config.yaml
num_hidden_layers: 9
hidden_size: 96
intermediate_size: 256
norm_eps: 1e-05
positions: "rope"
rope_theta: 19000.0
attn_scale: 0.177
bias: "none"
tie_word_embeddings: true
init_std_up: 0.0434
init_std_down: 0.0266
decay_fraction: 0.714
decay_shape: "sqrt"
Each number is 500 + 50 x the weight over its row's rms, rounded and kept within 0 to 999. Layers, rows and columns count from 0. Numbers have three digits each. The size before them is the row's rms in percent of the matrix's.

# layer 3 attention query, 96x96, rms 0.159, rows 0-28, columns 48-95
079:525490479466488522528486496500547536448359491432571563563538480579388565498484479525543485512455441554541409530392533528592600424479571546543498
061:416412469521546508606552526583513549462484527526498475538493512525609479455519551548566535526431467474607525502561541420433558519535496554530407
077:600532570437423471471456531431495494540477508484516524397552553465445494510479488529451491470588499568424542585453429553459513539513564463514525
080:523485564594449537476592494499477534446460504487547534499478459520335507536437488510515490431496494504419365549483473508561504469581511499527520
077:489548533488512440515512444488571542524507585529412404438537437446383554459493519474468524451565459517422437530564401433477528552523433511454499
075:470500478581443523461567454481542487454475553469569510444455396475438417495426549422493457492504509466444482324527469579612568507540451493522480
096:538496472503548429463497423507501431414551482538469493450524554518453615436443527515493533441505524481509477540581463483495526483558468417497450
089:528427488614546545534433424498539505530498555508496484496531503493390531520487485567532412534450412433431468515422509529523480516500522547561469
091:508504480572515470491498478531494520411471532491601561523489422464429493498454538561472538511517473474447573499442380547556549408522491431500412
092:461488491528534533482472554515465494487446436506512507531431500468508429519477516437525502508535511488526451458481575572478508533488568499650482
103:471510497526525528399460562507422478485514486493472374480481503473485525538599485426553490459524468520499516538540550472478552543511448564482623
103:449503503547529491487517557510456512490485451477507438463478514566551493484569455473576570532541567573480520542514561471394425540430609567498475
096:471566453674492501566504533560514483569506579512450541468576467559569548512482556501511497462515524562534519509510486537468572545506444434459502
105:504480507573414455516548456538448563520578532476557427479536517535521559460417480585546562489475522520542586463416451420586484450425475513443462
107:464447456545485504599450522476492499442577478495560538490495588473522512497576503490520469471592562496603512552542538539457476611535497503448555
112:467477491495480563536527497514403415460549527485558554458522519453583403516480468509534537427586448469500468455472407534572510485495482488417511
107:554523463519538533400467491526528456476479475517510491464567581507473418544476628462477600596508397459592488450481470468555491477444445503479616
096:440576459568462481457462437554478524449575444481493501483395563477455453462419487518487481488508449576464430384484530431527433468516580467563455
106:464598481557467517448442510404556458525519495509551557404610498527467497546472524477490475512574463526527424490488550513546390465471470565521530
120:419470382517553585509497427521482461477464481399487515495339419510501468493495499533472567466503644438411516406599488530593505523470501573526484
115:494497391483499523507442480469675522557443477531433554532408459417562454576506510563534489468517488377560475519435466446494458586547490480473545
115:589479504479473503420426498500514542576605494546536492403488521481547455577542586482549420554521571592516549524463528542547512503492538493481451
106:500461436547467548422472509516482442544447467565485497466459510519470506488495458499431544514519460516477451526558590529491479451431610529522575
113:466635481490524498395459445454519455453546507473501486513458498473475593568458505478527427456528550457564457538504434485486600556537437507478498
122:481552591476523496520533439477532532486527490569489434491482479489459572487552618454553482386496509507422486572532421456524482514554389518437445
117:487517459492486463533557473549605541482551500369468531415574506433488539522462459506490515533459522501539489525566563479564522526452489428502536
114:541515444538574545484533498506482488427475481513509523553482611478465483521430597514484508480564502514572428477549473520474479532528538570491532
108:488413509525426538505357486494471507395478495473578485467566464466541503526499464483502451537557536569505576454478590500561494523504572561524447
088:537524520489502414425464529490473480545406467478573529518411429470533525537452453527555542566456554491468505481467521392505524482551509379463510
# layer 3 attention key, 96x96, rms 0.161, rows 0-27, columns 48-95
067:487461530503571452511511486499583509636542525501457528520420492541571489520517491511493399459406452554567485434544435548510492468542473472532522
071:553464497593506495411533508491536425564460485433506416468499422454423424535444525527503461563520512507527528460611468519611530430393503540494571
077:485484494451559475530465458522360546462534467534527565506553479515627528378491465447496431541496453474485553493463499468532560545582442497553447
066:407545455486547542507535434576568520501441462547454522482565540595563527550418504534524493509472513500544476466421518482507494415523489515540505
090:508508549381510537497397523475387528445469484504489505542557480468557409435392493455485506448456497522459526461508595523409443582533531448396515
090:484533619448520479577501500466539545511537437570602579528474544425514450514475459463522482506581476504496560529401446471481546529531499559560532
104:535525512463417501566497547440452545511495509476488594495482497460534413510461545439581476509540595516548563497517610591506506551490473502469520
089:465498475563435505430535584438543409481476464542507459480437549518499487524481533464428509594483559531542449405571429443478505454469478491489492
100:532506510644507473605517484542517491528537522544474569436472513559563486459487472510536501597530519488572489512394604532538463393610479498483531
107:425418503525538488607504554511522535393552480490533588455490494499435499453612495530584486519567566452586535502559477551465506410469526460595497
115:534453480566394587508593581489477519482490507497539487510468502514433585508467527553418503469578536482489588520465601561518518495518491514553601
115:514496487500532572521521543571538507530472465525437516549541494457608452503492540453506447514512527559533421495519470526562478555586585495515519
107:573581566566500544479523487499478473507402457477485433538459506392446475487569612456422503455498551512473513492528432551539563570446504461502419
115:486486534526564438467529493573514510430518516465487557515495467501445472532481556601516494524438642509512513459515417383465501525526471486466481
115:533481608483479503469468517541527476529432484537464458446448390544457490525469478526511569546470559470536454486538476487496570403511485516466551
114:404521443589597504511594473553420513421514489520531451436434470523506496454531517529469489569525539523533537478569506602467498459553540547478484
125:576475473486424419529422514498461458492529473533527492461531542537514489469536512575481461497566512528554452521524572467484418506669499430583490
099:475503526470434455495497425539580599435555563570455487546508427429438583527458448560527481448476462461464431587508612454503518568495533490523473
101:507556546513538564456487493474533485534496504409470533440499622451557469491534543456513507426593552428498424495544501500496491568508463409504539
117:477494472534553457519498554505513568351538400534466525522465457491539465555478458488583552433489539526527516488510562575523391538454527515572544
113:453518536541557475513518465586480584543461514476475444492486533519527391446466521548441497589454532427553501495571538450441498508460449544522559
102:535495509502471515487500516436459418494474578511496469525436469404504529510452368507561522582509489535512463474448576553532542520583529515503503
102:510508581405574458513472542490453541501569462454505487483413562516443430548532538495627479439563491485549549553482546514434572546589463524520560
104:530566537564480492468616592470505618501430471451478535550571521559480503589507493552406541508472465465453480462468473478524647470486533459422517
115:481522603442484532525572516551456493451495379495547510494498479484506496526482597440526480399514512538382496574541509532480497438524497520457510
103:424440471532584444438558493513477448462545488529527477485574455363511515477571448446433475352431507481503439465508470426441500557482405502448540
107:536438563494420452530519451549593498443518504570507510504465551530422469419511514540542455541516511442494509493556563526503450435586535512449590
105:556611500533534533530514495523520535537513438476537514490403503461587517469549477613530512448473501489575575493390504526577461580554483534550475